Each number is 128 + 32 x the weight over its row's rms, rounded and kept within 0 to 255. Layers, rows and columns count from 0. Numbers have three digits each. The size before them is the row's rms in percent of the matrix's.

# layer 7 MLP down (transposed), 1536x384, rms 0.137, rows 521-593, columns 192-287
108:120178108112152098096145096135155124111087143136127141145126075104141136151131086039182125109106106147087116081149183173115198113075109118093190151098143179126151132154127186142110125096182132111102116120168139094101106178179116144167074078126174082091061099192125111152138125168142129134
065:075110141063112163139161099169083096151124107111161102120137174143086156163134128110109144131159098168172143094108137126176149072093096123084142132112107184119158094110138107079108134177094066165145149124190147109120056157167144140153118126101127121102116111143170167071141130074098146130
098:082172171158123152134173119142139092136087116182153120155121133068102139168147123134178139073100146144139146133184204028103193083115139107125124123154109110122151168129113120156121184149148131032115101116122161129174205199085053125128124092155160079117094117147098146108130172086115151107
012:120128142203121109141061155111149166123164137170105079148146121091191123111166129095113118130137159151178226126134149192104129135156145140111137133133136119147125166138122140108182125114159124143127096166125093144150144159193163100130161111092134067123141107126101149157109161118175124120
116:100112137109160084076120088153121168053148078177096158158086105111137115060110170167157059114140152128197144178180130156136138179134162112135070201144162183120122167113127108108023153131116170131138125150103116126102114097111136095164164151096255132099150127156114070112119135103091145158
102:132108146102067153146124161140159127119148129094185121123162128161179131152144140116113138106061112093076113125145109164088103165152119053151117152128042170168088123148100132155165144128117175095151078165102146169102105160111141176105156179164120119187146013092168182122135062135083189075
008:192113125088100164204116069123210129108151111091215129189104192135136130100073119157085130147095095116161151185169093188135125075164121206103123159097074150165163189094132113162145141127146095089161120105108103099135094117177108164148180146173132118178120082126171151101126092121091100131
113:190128096117147144146183115163168132130093120071138120197062107162168089139152124102147161129119097152085096117154122101122176235127134114096166150103190033101164174150121140132139115099123202154150063092078221080100136071156129148155127140121123096111107183176077135153089132145063099136
110:221139169123129104163148150140111099153130155147075024131141171133146118143097178158190079200087097065059115137135165162136122107116149133106118120126088147121154146123119131134112108104177149141105182138115148124112148094125096101121110085187157052166130114063170122113121086126137202101
095:111138155074142175135129161098127149113126199106145096171177098054138167123163121095000158149131133122143148089166107000130192165163126116126121096156110139121122148144127165085088199156118131065091184140157146151142157179057096195100153097114142082114084113127138109095122099106127141055
099:136090146134112155134091093121122127103116128146070111185137175138151122150169105155131091113114106185129124170132148044150165110152145086130101113152099156150109112141118120096134119134148124141151066122114120091036137168046161052086127126197118131151120123221179161087140094155130081076
114:084098156114197095140061145145123193197134094173186168181151170146134152097086130146067126109171148074066145148153126155047138115091094117104105070057096188137154104170125112130135164103115099081163081077164173174111163168125107139067136150125142152101193123168143174140159123128140096129
102:068123128133138154150126071141120074158163139124155163150138161122175149118125124113171169129131167103167169156075084138120170122147169167152123139076131152142149098124149147151136112134106101159114161078131176144108067132144142100127127099153093147182157136165096080099156099160109123079
089:150140163126125133154114156078184144154101102143093152150143148147143112186135146081123112082086102101165055129172100136112120134068107101107085140114051127111114138095039106149178134123107073069085169148099142107147117154159106114153110200170137116139156093093162130116135109099111159090
102:122124138078169106181132164149090168095091064149116087164059129118160109110120156068205167120109100121157079109172142086121131126070133132112197185142151136102127132122074104133127117176083139093131107095110124128105148146147083147114106179135102133112181139142097138070143145148138105180
109:152129107132109135099076108169157127107104128102123152089152156139108158160109087093145106079101072146116122084153191070124164068129161137092108151125107086155143136132134173130134148155146089124126122095087107124134076126118144088122152093152154125068117100092154112081095114158125122066
105:128064153060124125142067140074147163134115135090096157150161144132151164139092130174153118120091103060117148110120142106122120175185155073106083106159166097118156074105130150096123192096174161178132143144122138109098151160101110097069167131144151126126158161117088065139157113118125141143
105:123125160083147171096116078169118128086160167137110115082117098079129109098149165123190065090150105202073124103172161008108155087117167106134126092115141112104140111128136170129072118130160169162144177129115120127167154196070181160131165134216113133056156111169184102156144158096158140154
097:143121156104139147116111128128164110175117157088153105112143143154097119152124096055136150156136179216161139129155148000077141122110135156138113082172094113123130152144124120105125138165075072064222180082124158158184148047176124164129105172117124100102170055083128116091187169097161138139
107:123094159128124106174120129127103068170139129173160148135113078104151066134126092142142127149151145164198144110140094225076070116163154194104121162147173107210106099116127111128148114146154207082089132151123099137150088115085110154172183145087138091138058079105132068159088139172147090199
113:089136126167128091105123107176132127073155144164125075124108120096115118123175093173088157111097153105107049166142132121122128088104160102092131098108072080131094165176142068087087159104132106185101074145120138086143148131152112185180120119163152138139089164142074108211151093162155189102
111:163178167102116153192099100149133132178167132130117068132105184116067143174102047122127147083142097103082083184120130182118129134165141177149131143118071127138096112184169140077196164124148167088139109216142116063147118162158121127122122153153140135095175095105079138140167166115162139129
104:156152091136107147093148143086092055146082138155177131183117083179145160189134155081161125151122145134111176142154135128179087168165083131104056144093120159179080110122105133097135175116111106076137081129181166104103144086119088096122123158083118108124101145189166151157154137117122152113
102:133103134105148162120139103141166207157175152113170136123153136071183178099124117131082127121105163110126216088128139130098167179120195120160049075150113137155162140135050089093096211142131134151089199115093147170102133147102137058169180130089120155153119119176132071159137124121107158113
096:159147145104100123121149120118108133091178123109109174124117128103112142134101172181148126152129129146181121124142163004120127159137132110108107111096132146092106069149130167095162152144093119115124058118154155040136153122110118147148116122163109147145116082172173149101116123117128138097
097:130144083121102086127125171081115129140165063111108180126151156147119123150180120079154125114118103099121141141135141118111098091066113175158068142112044187080116126129102138190124111100131130085099131155182163158125172122150074120129126193160100107166116120144102112101104108100120092121
102:103120093140130113200137131113128154083149140142130107166089158129100151116118190157178121097154125161179110148152107067147085134142127090207125169125111124147072136141112149101109159130148172152143081153112145087142044107085162085151152178067151063114128086073168190168131092141148094128
106:160143110139121123054136122113117150127170170116153155095162101089162069134162061140114108167109164148119151135075114102152112104105161123119165202146122153184127176171095166116144101123099091178166146159166098120076114096096088119144130134096136154138134086160136104157137166062169148142
111:118128115168104119153155126109172118116121175127139157125115125134132119110088096137123084176118131133195192121065152127134151169140071138207132185121133136132144154128148190161158155090177115085143118131131183122175192155071119078137145133170125115068161099143126099148168106173081163076
111:163174129151130150121099047133116138120110078172147115200187081147119114106134143082094124162125150146128159123154164079166125179065156094087105156121127080081154135174149084151099101160097177083129154168143133097197093126154037093131128165095145133167127078194127091126157139152149118110
090:115156124132123128194114112161152152101184158128167142159093178112174156126183122098166076092077094122127142097114157053161153104069137144114140086147116172136129117125140162124154132140146149122158125146133174133147104141204115144149126129144074130094141135087130149163063173121122121076
100:100147121168127145092105123126146147117114144135124123197139120158132115065157100128172114140115144142111121119155080087084115122166140132225126117102142103085117135171123141111148134143082162114098123099128155167091137165143111127170103078132116190097198157170169054099064077122085117113
108:125159055075081046137154168166134140134100186155132115126135119133159059053092140109165121140121117100100118127120110124131168141114159138098176121152114062111190096182087109130127161119094130122127124135121146156158087140232131129134143123101143119151096154050095132113095136136122081155
090:141115115133082163054148141118147164146177163141077150150146129149136167134126099128155110140136093170129129139094156143165091105141178126160132135174138116142190142148095162107122155068136152119087174113142147154159104053140123128139136084069134107142145190188172093131099141144152173118
108:171154111129105103103139102182157068128115127146119091099148158175115114154146146134098157104140128144147146135124178085168148091054140117171084181114123105205180070145139190146116219114119113189152146073117066087179110150084167122157152143133087112136127152046194081068165148104134105083
104:105121135158104091182111172122100106141076157077107160151147114206135110150072173183132113105166036115118159157157159148105084143136119147151155097151193101128155178185105173090113160082150116132162114040072174139159126117142149120109141116136211099082122050156138110147120083112193100094
106:137043133124039105157146169147154131119120111136135154160127079153140111153092124162161129165116096159159148114125130028136041121129110176145185157110123147123105128101099139125140214132146152104085152146122143113204084127122124149081150135140159145090153094123144167130152127075060149058
108:136099097151093146145122081075151136161104151174144181150113101131113120142181164090149156124123093119115129200089056091137104166096094200162073168097152094057145153176171072131056146182128146154157133112123153099159155100133127121134139140132153076049126123096166088159095117131215146179
096:145129166129120146174053170158160069166106121099127131159168084189062157190047098104176089123088088150131126133130117184132178098068091137096183108125108163156146183131130080147105117116130109077134095178093157101152141149086097140124118108110063083140129166136096123104086156102148083080
008:130121152130112109141075166112102098096150208082116190140091161145165143128184121093067146127150201124079153131171157134110114064171098130123102116121033120152185126156133145095149121119153067119154176102164157191088131077120078110092103114170123066145096093147148167119136140117159122114
100:107063181133098119117149175169099106108101182127099136176108113126150110146130089123161085150114124119064133159109094071108148175108105084124159167156169184149106128116096113107119103137139166102101101121153123057076108136064133204120105130131118123159122060143105111166037124137155192195
117:142113145137162082127097147144095131139197164114134122116114149130132111120115099126110120105188108137169192151174086114142129108152167150128169123075137105134157130145193130120096180163102079179136074118121141147146095091134142124165124116149137076136124176153101085101139089114078116131
102:120116126135152112109155103129127137156122095118086133110170109079125132148175142107108149146128088182191145162174082041195161088117157154125139158157094084085078175205174088110071086154165122108107095070140139130057099173143190169086108151117201123151185136188028097178140122139159138120
096:157128116156150163116151113090128155091178223115135093136102098139084130134134106122112200111126137140136155100137166055130147091100140107189160138138151123213157175148155168131103150188076150131140200110085095136104078113083147145171127131141101111092095089127146091123120059097133079092
007:137088130183175134123139077089077141097125126156123127142100088143145155086164122114154122119130164118157221081181091000121066188118091142106149184154117154096117107122155156126136131116119092171105138114134108131143151088046000137113146110116091142124157143077153097144127129128146110000
109:126107156131181140138155194088131180126096161114124070153090099134142129066163186149114141140097103127177147151099153142103146097146182129085092124145124136115142116094076046077065108143108127146124107075097155125162122172111097147091118147141135132096132093084118110092125136168148160091
110:111063137160098151167057090113180101166105152121129133096113146165126088128165108189132105192078115195173128125193053130101136081116091126115100176175036130133116092133136111096100116103100145189092152160110124109186133132119115110083182103130138102182071141170137070136098140097085120096
109:148117113134166081090085081177129165114142143086156083138119136111123132137126182132180092139082103130121051113105095146100060106114109128107112116084118138124159177182108086157159087137098130145133105112110076147137085077144132113115122066140108157145198125118097136138147133142174113084
105:135089128160088116064152150099163185106090095091139160091083147136144137115124109171164134144160117116121093134092105127091107076127113100100082113119191107129129115168137136104156123191127139093135166094146121179105125152126144198121213061120167150191095158132124144072192147151121156067
092:183112144094109134118128128137108113118132145177056147109156100101137134139122102129094118115147117210162163138190160059132133151088114114110129130135112124119146139150255090092107134121131132106136133095148172127134186131094129097167143095118162110172195133157157126126132052157152114149
059:135105143128201109153103157181131103132154044147118171186125147126190122160173157071127111132084091093142164147143114111148131107120097148114086080108141161113112119124122165167151129117106094176171063102141115121114119124105127083227200113150187112164146079139099041141127123089167154186
114:104188149175084114110135097188084133143114157178169094094169097096168109172114151112131128103187098142159102150164151169117108076093121128153099159100131078157143167120163108149110141101104090113128149150059143183128116066146111079119065116180148151157138145080122115190159098154136132131
100:139145117123072159095175106107090098175146101116133181085130158088069093188138107117127133144133184149126111184123182154135166102108174185130144092087112088155162122169158118194116112123087139172181121098120115151161172142116097085156105100192110160167127148133133101120141134175166141066
092:144152167146145114161123151152114142078108111099186135065166206166084174082156106156137120173176126078185084093144179101120146123081102144183128099098102140108124135115112225125090189151076110121101157184050100110105123100073040125123127178151117082155127135186104115171120136115132164142
097:097094116152091123120107139130136131199106153152149114142168101148115141227121087140154195123104066139122207175141091164124089081163098081176116094086139153148091106130120136120139154169130089115159187167115158119192108177122111164148135099131136090184191097180081064136114072062104170078
110:117058101163137168124120141131141119177149096144112192153150156129128164164136173145153110105174160135054094138142118129108167176138125099142117209134156113127138110150147112125140128174126081167082171177182120125139136118125183169115168165117137174131134131117164110153114123157111125125
110:077089161101094115097169147079143208191156127128136102126136079110164091098069153156085138095125170159154092106158134100103155116144160102133089067157130201153111085166085069131162100134082122144095109139184075113163143178152109112126209086105156169108177140099085127138108074129200104133
094:170116101151116125122051126144147129148089118094067155149087135098127150055109137122137130137157111162184082101143108000167134124134080164144087103168103141113096108133139123153134110107042165136195162144172146104094080164051149103096165125092114156171169072138113132094135135084112128078
119:209164089166144110121130099162183142154088135116116151119166186121144139189140118127137137052133154129064138144083104109091077120095113111139134188127082113139133126123128116089131118156151128147122186135148124097111143060166123119143098113118184129141101092152194128102189114168137199092
101:126134148096123222133141058160127114108149128174200088118169132142128162157118120107101092152138149114126130094196153047093199128187127132125089140175048136108118057116081177118189063124090170093117157143086122100163135185134109152114145122149139167149149101156149115077120084185124159147
117:082200132170091145109116095082128095144134121207104088124129120141160078169121181081167128122130128114108163153105146091102096174106125132123207177146117153153131164110091066136098122164105086092127170125092059066139137171088144156162093115134155092168122133079151075119104078093126116146
098:209137095145104115187127118117112115125122097185063100140124108174134088146108171120173115161153117155158127144150120104116085147131143153103059148111060169101198167068130163119194079125154136135162102161159162132163134120146056115128167065126140133219145145119142142145134103159105143095
038:168119103116153157121128107056118176115082133097126135155134072116155142079093095116133153160107111147109152116156119181162099116092102126133121196132154127095139127145110171139201123150118156207061092137158197091143122136065112122167128099121146168110133105180133115147194146132147151144
102:114150160177115144187114121118195135107173103135168078126152124162118124120146170097107161162134107174143186104156129175114111150058130120151148120145091104070057082122133116139148144194128125146165066095103129150083085123121105109104174157147135130163107149137067088082147149124087131161
104:099114157100174101108175110057167191139167128086121155154115110126183139130109147112121073119152143120110089105150105104035151168109149143093154088117128092139123189071163102121065137107096140167158155148125139083156164103127074148075159140118134127130145101161166152156064108214152077126
110:147129165068143131142163124127158119193109100123111159143143145111118129153096111156174092137178146146118142198108133130119139116154151109145107075104094142169119124067144147165102083124143117135137138103093153164133080100111133072154110120115041128189104095159156139101135148124144149113
116:104212138138149144154118144174166143086155215180126145131108112151129127139105109114154130082131095191139168116133157098137098118111180143174137080132102135085116076148091116097142068151158068127090061092108096137122147166091099134098157108187093158107120144131147135154118066107143123083
105:136098189129157118083114176122109054158138107148096139155055166055126157116084053113156067134106080106092144092145109144132205156165106174126204132185122108142111121131139142136123130124128132083136135115146216138081173095092185059119128185116096133089121086137168135113150101041137147121
110:137147057136165079104097158160088066159111114128095108146140145142129096095132121126146089138120163114117167167142183138134157169134114125128042113204133085112190139119152131123125070098084111063158106147127137117101164140037123119182103163103154168090115127126161120144080150146120160106
015:138125172199149134114136127116109123132164101118168113120144036093150148148092151091138078148124118116082120142169109079132135024157145131196120126112144108114160145104107165107178105122130060159148150129110189144084137109194094145125134113148090138169148111127140126167074121136098135114
101:129179160108165104127177089106150145139139109129066077131188134147118135162129157099107097124126152130228119137147227113140097102151132116130173086121103162120089117087080110129142104150120123086144176173130169167120117167156139106150117146132127099080145128090164112140161194084112156105
092:179155112125092171175136113149129125134129108123120025116176065114096094096147144108073143155115076242130155122089148022167088163088148176100144115156115131194178126153144076154106174096101135162135150181141089088122072139138106131103164118122123126082155121150151104071107161129067163094
100:062111150136128116146094141112158171155167158136145146131162145132165082134134096128180167147121122219152081141192119050132152127079155154130133082134105115123111122097102134151112207109147158115130166155128171099089143103172120108092166152138062151114137055081167132035151120063113089095
# layer 7 MLP up, 1536x384, rms 0.14, rows 522-593, columns 192-287
066:084125111155090128132094102112080144090146091087114096094070145175077142126097107137047199094163098163126102182060063151116094065115140210126079151082155125171118176141152112174063110153074147168166097145190143124126138147089152150118148117108121085135166097119122120162135208109134117109
092:102130068176098085139142103077112162128168114094168122158120121121119127103125114157146201109112124105147085111131106145196066127108092135163080110208146132143163118158103075139069087160154115178082098127132125124172089160150116119101130161150127119201065108153081164049162114132144098109
016:102122123093096149097150142108118160157110113141099158114158038222088189088148117139128146070128168106141154130110102078041122114212138152083136213123109130051157132133159142139155060111111146086139068140156140152123149171139106116125111206172209110191128137122136130141145118175215081118
123:080109115111162099101192089098140111106070106150087175120145133111181118095126105179143154094125171149071100147105131159094135103152155174079082140101117140116146141150116109117095093137169168145154174132124157139184140183097197103181088109075108112116137144177109085101112191131158161132
104:173134072168092161077100123099135085177202201077145086176142115105100148164162145195072170172186134139147146111160149181072111180127135188156097149156136131136152127099092107187153124141170150074078126126145091143135186137132088231114138200164150126133156152100085139123147093099150189172
009:069136111130151135105096084132100124119091136159093164140109107159131149166141142132076146084107145148128172121164071110113151207169098134058097175096162142161150133136122024133104110122103117093149058119167144136131188158188125149153073149080125156113096101127108216151087097169107110156
117:117162100151145101128109133112138113137104094128125141178060136164078189099140138154153158116149150132147109146102021132157099093136113137190079176123133118130165143171134173176072100090091194098167156143138105137122209118109144114145135167102107118120116127071132101131201117143099120147
109:152150151116126048095162127108074152095174141072109119130106158141183165101089135242154120103133097130052146140090190129122041159173176102089093102097099184130086132118134139152182103102186125150089129126080151126143158146217113146117119090114141116175143105146101112161125096125105175117
106:170155082164143050157141123105081131103097105110098134165111094150131110106128184130125164090160114093113131145131171176202184105127150121103123151122134109000179096117129101104128126111089135112127158152132155124094122165104118145142156124061149112095100166090105137103111170067076117186
100:147079162184127175129229130147099155188083112171103168072206099159139090136138156119180191139163106114070108126120043074112138145115100146151135212174147137124152163120153139145144147148083135165128056141164164132130163127131110181148136138156120116113134160171146117102132148122146123178
119:150182106162153127114117099109126155134049145144110088139120190143162140135132114118147133157190080146137076103094137119157141086108091089151083135154117111090149104097167124123128081110119088121196116145042106146106125144105084136104102103083139113151102160077149106150084180148146113135
099:143155153192100210110088222132078104154141142119140146158092095089128124125187134103159153118179118162115140154156103144076144122090110174163125191093109077075178182141106087151127090159083091083121093136098163185051161139205169164130082148161104070133129130157091139150100179130172170105
086:164109114171093183094081065116102143093101162117155104101151141081125106143076146124105152153167119066100155146126170121092147092125129211145151133111145160144053180120136138110122142082121131206135123096203098142105144116167183175116147127144149165128087151123135160102192144127154120189
104:110132113102138146100138136078192134157112134110128124081141190158150190134112135123141173121152143163071135097103089104134136069126130106105141161132134177228178189121069131179100095187130097062152098154109137131151097151124179110156140144092150146155147114080055121171144176127096097137
106:136127136061120074082112115105126067153118076118190150113196176125116104112124093169145134166117132127131104131138113192125105103125046160133124159156124118093160217105165140170177158122144117147100145119076143096138103114164194183087142093110127129127144102119141133108150125135127151104
106:119098146174096138074147145111179187142132117118167092117131127114163128143130122124105172104108129115135108120093124106138114146133083174179132066101122131109102105166174099144134142090125119151110049090076215153148083149178143195116174089167171112186156141088118073163158116176146137171
107:134115080074112096117136121101113164149070111166120097148114117095138173154127136149147142160116131108070103122109124110105104176094166137149137093220131151127126197120124064107139147183173121129103139089167103152086132158121074099046114116107185104136127144115120181156110107130156147204
102:161162044083157095173126146108163123108127158144090130152084114142102040170117159208157179092174127181129134145166123155092131150064156143124125113144140070157089107155105140155172089095137112137142128128147148193154147150101127189143123126115065124136125126138110117136124183067173087142
116:064135148116167151190074141135149125113122070157130154106157081098090121168160137184080178165095149106120168109124124156100114098211167147179130120173158099130127132109106097136124064137102181123195071119153096098096125086131125140124133136062173117153106169125140091130122103150162129151
116:132089106188051095140121110138166149135111145105111096093109139082126160126171104116104093150175121144071167100162128196098107146132090161081170078146091081118163140168106104083109197137153159120088092206116073110133184120144128186153123140142177141123161174082097110171174080137150130101
118:132172171077111160161119092115126077147159104118093103172117150108132129144143119050145132102089152100108175102143106145190164136159147167139118144095139117048105165095153111093153112130078140133129152153154117126172154121150095138137167194103133191075151180119179153167133139075097150157
105:182085099117182189124217126070156212159157127198194110214133168118097100107178149128132167157177101105093096152132090100173118076103099104088162143100118124162139127169101073137097078128163141119122079165183138170045106110161097122145103150124136110126123132105089085110138080126106127066
094:141127145152084126122103162115153119116162098115140110074134142158153143137078109108171180144113109184086140135108080129141112141162118095126125116229106081112144163126100161063143153134161055121128104155126125116100137151112155099131070153092154084151087154180152093125127130123109154123
102:108150122146174148188197089068089136122035091166132132141112087072119084118134167122171176159147152135105085133077123155140138129105120123145127080186109135078186137127137086095182074055142143108167118118170158145092123073118152138149090143165132091128162159118120186134118077120100073175
095:082130098174133175067122063164041137135146155119162144149107164172125187090083078128153137167158093043119133175173159163119093144061113168152167133108116140144105162135105123127113118133109137185091067137118109201145135110135137087107118131103113128095090122109099209120154071105159056170
094:102097146088096185107128116113104188152141104150079137139109146105138133169151131146144095087125067107091090150191148111153126165151188130107111137156143165144115173129173117157114120157112183101161092173127125115089149185116160159126142170137180144128190159093099150125102108146084127132
107:138159115157120139060136129153158151059125064109124124099149111138165087164134067094090114087142185158124168057123129168104115064131125207150200135145198158115149152104139117118125064111092130126138098142163140133119138130067100124176145158128112132095101075138102105048126163064143112177
108:086122135150104083094174119138125086051063058183139100163183153152155149130169090146085075138097160103144127136115161127128114128119170145073145127190123184189101114161125123138103145200158114141140104117149119152084165134166103131121132138150099068073096114128179107157167118114207166164
105:145158094149145161134190102150107141183167151156094084171135108085067097089118101141121111098136126026153123124050117149140093117143142130091118149092107098149093129128109100130107085142100134155116127116191141083123091110106113132150134075152080149114127119146165147094124157144153125128
096:142111096183092095122122152100143140089141153191108182101152090138178157094162154088120156175144101089143079122098129104144095126080098104074173122151067090103096163110177106152156097183086139144194135133112125157135154108157104148078112107104144121138145161118177088156136142180034074081
104:095145138169127073131112189098154136124128100129175176123170120132151168144074168080095110155130103104127174095071094090081118134150205082103110113079205088105152101106120146140124166136084085117175147071170127130099137097132093137135106173083131138108177131124110128134063074099101136114
107:116117137129083071153135130124213096112119112118091177101165122130137116065060115086106122157152079071085192109144105174174130144136133132084169185153180092146130120149140133135122061158092108115155116108114084180093120105197125096105094047133113093145128125073155119146055140156122139137
086:116112141150077153159120182076149140135125199181137151130108156186096143130100135126113106104062127077191091148154114156139122135122080112142145142108173125091112128150098155152147151189124162134153138126115102203175129162141063101096124114141074106130176160166106061136109165118119136135
102:126131110142124178131128120128116112109147137115161203151159105147142192090131087101146121113079142169075100096093111136102140151093082159099122115129091135150147094146188136116142147101133128181144100165120091079169116154136117137149131183180127166093086135139174098104094074138107106105
104:124140150159088127127081139079109115077126120035152151134129075108157099071163159139135109151150165116103111140144096109135118144177171135159135132107113170144158142111148119162190058078084159106139080060116152138124180169113127134084126082094128132105109185170148111151203210079106134155
111:094182104068137048111155094106106096160106198111043196147118126117122101128107136106090132115144166125115118118138134115099096092107155152193126101077101168116108155118124144112123116091193109112187114121079224129151112116089104156091098196129047100114153098111087137129159081138120160083
111:131133129143175125054081095062136138172083158090128071171129133163129152149139160154154165113106126100068126098096112168060169134075152148121122154188109131112156127101089107167126119083121174147117148128133131134167050135123093116106175105134141160114109111101078075101159116140073159103
093:116131151123199118116149100138222123163129161079108126158115098120143122130064114165094088115108127096045124112133199129105161155120109101136150115175113122166097092127122130108162110143173084118148134161083064118156114104117125113122123105150074094114151127171042153125135154146158101162
010:103099153149110122221114130155123162130153072156096109148107093144143130153109114126193146078089173083139129163110112110156107153093131129127150142071146145072152139139109101119150095134168151145115042148104156165110168091166112149133055125175122078144111129116124179119136162166158126157
092:113131157211181131156158145107075151111091151102154085149100202150131154090168169130151115172120132112076125136121118118088117006133063134133188146166150091093110119078168136097143130122175090088190141139100108139093104122077130146115122090145104169145090123157103069170140120165090097156
112:114157112153122052089120106093105084153138112150128140119117159161048100091119084142065092136190139145112112125163080144130174157130137063147153137111219104156142144139102135148113151132122097142188173176103117163123049122157146145205150096085124115089137124171097103169104122118140129132
109:070073109130116109105154117101100149194114138169109119186195114083142148118126091103142108112235081088128089120104174103099122138122079093135177134163167149154189132138189117134128062151079126167145038141162126099123108176110075127098160122165142108121090110121115097164134207147161108188
095:097112103145111164114136090154128073184117115157150159125132119110128137159143103134162163124166094136081090149151113138113126109080146118103129131124139091144120170101170059154122095146108159137149116113144066100077150124156152104161072128080133103060088143071089163165119125124102087165
011:109034101102126145117065194155124130108128168116089093169174121136099113120067119150097128106118162111040106131186080110093108123157106112147204141087149124196127167135118072130182108107185067136155097077095157177162092102155143107109117105118151078146068139138086179117125156125134098176
106:123162145152137178172128146115185139082123096128134121137081140125125119135156167136167158122122123130120092086101132110128126173118134149151070159075108126150166092166137115129150140058128115115133070104097150128112109172121158183088117125147132088121096114195196126163183082138164197124
113:126140175156120134119077128139119093177150163138132100076183105148049142062107094146106121091078144129152123174131180115128107117136105095124144079157082179165070135090150095120155117176140145169133102089077130093094192155147123102130140128160106089119136090150051132138101126087132116149
115:150124094140140133107152118117131174073131106187129131142145120101113132097166134084154203189113130119150083149120178087110098157097148153114206155128109143131108118116119065147127120077139145092089132152143159125101120081117105102136097112119138139141162164179149126147140139111137119152
103:180083097175109156079119082101140089154085164143119154137116064106099150139131110125126121134150157062115095178094120102137136139134109118115093164106115138142148115156132088160101077180132115212189101113122080172149144151109092087107107104072092151127175128127167116102086162109110104169
094:065174149157115119075174132151131153096135160163091097113185147122065115084107175108064153119113186128145120141128113131159167228174111112139093148116126121100114171112106141128170136119113221131207113141088072142149079102136137106152120099167141194103106127110084111210089147189147186209
059:123117102162121156044121123127113088107120073107082113103101100142103144081132073130112142057141164083129109099107125121071113171092148125115130158168109076098083177072148108083179099115119119118165126114136184094106062143094114084153163103174079128183152178124153126158083201091146097136
113:136097098185139103109180139129139094132116117127122124166083163095123145077105168112121139140122147087133141182075069124087091077120175142177126122144112100120116094117097145128155169180182123102117067080093121158088099109152095144142133149080135134175173148150099143116140122110152167123
103:156152210118133129159164142143169104137151175098155101085106124118100138158181131143120127128115142051201128199111150132071070182176070100161107145148131132149109104103045140126116090076093176118164100144140128119175118172139123105119155136163083186152122135170123131144115109174154186164
089:172181135129105060081139115102142161120142141072109177184108118161130118160136131072192127158136135182191134078123104148090139163050158169138171156159099118119149132075107079162114142109084118126146112059077146126109152125072138152203147086161162115131100121134095150140135126114138092135
101:064170087116135144125070101128137134164126160148101109108094202164104127127089135138166126218131163102158122075067123106077141118139136129176138114071155162150074143169106116094103176072114129096177111162150124095155111094150134133142147078185117093104128201114083081154187119084139136122
110:175138102149132132135089123061199099111110124161144130116169136165153178159147114147156124155130131155083116077059109163105078125154136098146131152158109113153129129119159137172096106109117082120135131124156112113114139114175133058116156129138164089063114196072147122090145129170128128172
107:144089144185154151055156095162108135119165116088119135118157064121127137177124125125111103123099134042150110142106105115123111146156129053163154165144158149152109082039133129164124121124132182140130102239041109166144119186135152116145150140147152130130181087144101149121153173115135123085
093:145143101096117133111140151151096068150123119120120146134095115171151075127144107112109137112118166133106132182105130104153115116102085085104124067140142156121134138178165109080074120161180171152119150126173094136151106103126168089073066128134143141088126065118099140165146075126146172110
111:090114125125134119123146133076134102117123137080061110190109142168166119183087114173112119101156163165080140073149140158114057122121152181129132124088136130158174072093144099179151144184074155141145085158169109114112165184088145184140127131106131104104115155112167122109174174154098103113
101:168123163164106118127097162088123155193101150075166105170103102155121131152106128125158133148074105129136127127138081141139130161186133150110157142086107161122105080133114171108188152077117107122137106143104180083098141116131106147130119088131111100114113133118136098166123165092192094158
116:163165116206137124155167098162160087166123167130120103133128176122147174149153120111109095093095144107112101082181105120110123157130166108125112136135110133110145144126076138151113120089162123122122107149137089122207086115144109105133109193103100143143104132163097137166151055123148142144
097:053134139091158119062148124147182120103115116108167130108116097157149165087146108161148149086144154148095134123165166131171123143143160158076130100135107147182134121114136187137171116140182162146128132133143141108167225155162140205125029122116105048127136127113096121097184126090119147184
032:138174089108067132092135080129099112153164118110153161173136080112148109100097146175107066093107120117097142137109119140142045129113069140145181167135086086074122109127203170103107170149117192148130161165118146123176113141154059100074082130139101142130182109081138116106210138104108069133
113:091182120123132149091114114025141067190119149148119102134136144112115127070162096130134125132070147123116148152131064142072121170114154128154172114089116100142113114084114100126162143067111107133122118105141164100145188065125124129090137178201142175173194145190192109074097121148118176128
108:121115094127154198109127155081111106142095088150089122151177124112101138132125129106115093120183142127112126127166078173080136143133193135098170114039183103151168122087099146117118134162149128143116180102194108207131131075125104148089107137152116071087103128164144104170136114110109146100
114:116130171066176127175101058169105141113154093135120094155135145098109141116126094148079087078104123097133139148110126109126111142127063070110181142153153120106127111148138184127153069122130117122134159088135151166094120114157109067138117141121104088119127077138070150123081072140142108176
113:103091140134114123146120138145142111159130124122108174144099155102095105133119155190113107093159136099146175109114127152149117115173137151156188171103150100153129127159110177120138112098118180073184123146134105138121128067114105117124100086142168111157143126124164091153148155116148147142
104:163142133156132105114122129158165074099123082134093193095139127108173122096106110074125116155103135093091155114119119138145119074091142111142188075158094110123142076126090108106125087097120099132155088077236128188134080118118136128107067095101142131130095159083130153141159098143094179166
111:116125059075140125036105152111175152121149135152143107101144126142114160164191105046137123151120149133144088118089084150088102159116147064128162108195177121128089138114188142079101142158150153087135051126108162184132135092129123099090170138114182096127154170063147110112154178212131096105
018:129177157169087144126099147100077134162094133145209157095150128141156159098110140166148009251135178115133055150143101194162113127158148097142175168151147118067119160134128094124169131111133113140160119113151130118070111055148134158146081108120104123130160136130157145167147109121127112120
101:122133122149143100121169130101153109118122110093096093107192152130140111140105082180134141112149118124190100121090137124130153114218127109162140107094151124088161085104086127152147147140137129103172123126126161226071138122147127167144152138134115144109085144094192168135105193114133122086
098:120079102086105150058105107094148094156140144114090155159021101139058163088138148066160124089130088173125144162147207121125054175147121184187072131110186098164152129140211179105152156093134161110201125113114120170129129193137149161112092117134121131111099183122076149155119129108087143135
096:054111143150152113119132084166118091154114136169151137143153106093129109161135138112139109128127135101156134179091085079133136155146085133062158073152188124134155108115157132089137134193169198115166092133134080056157135199118125200108127063104107144126107203093110136076092099126109109149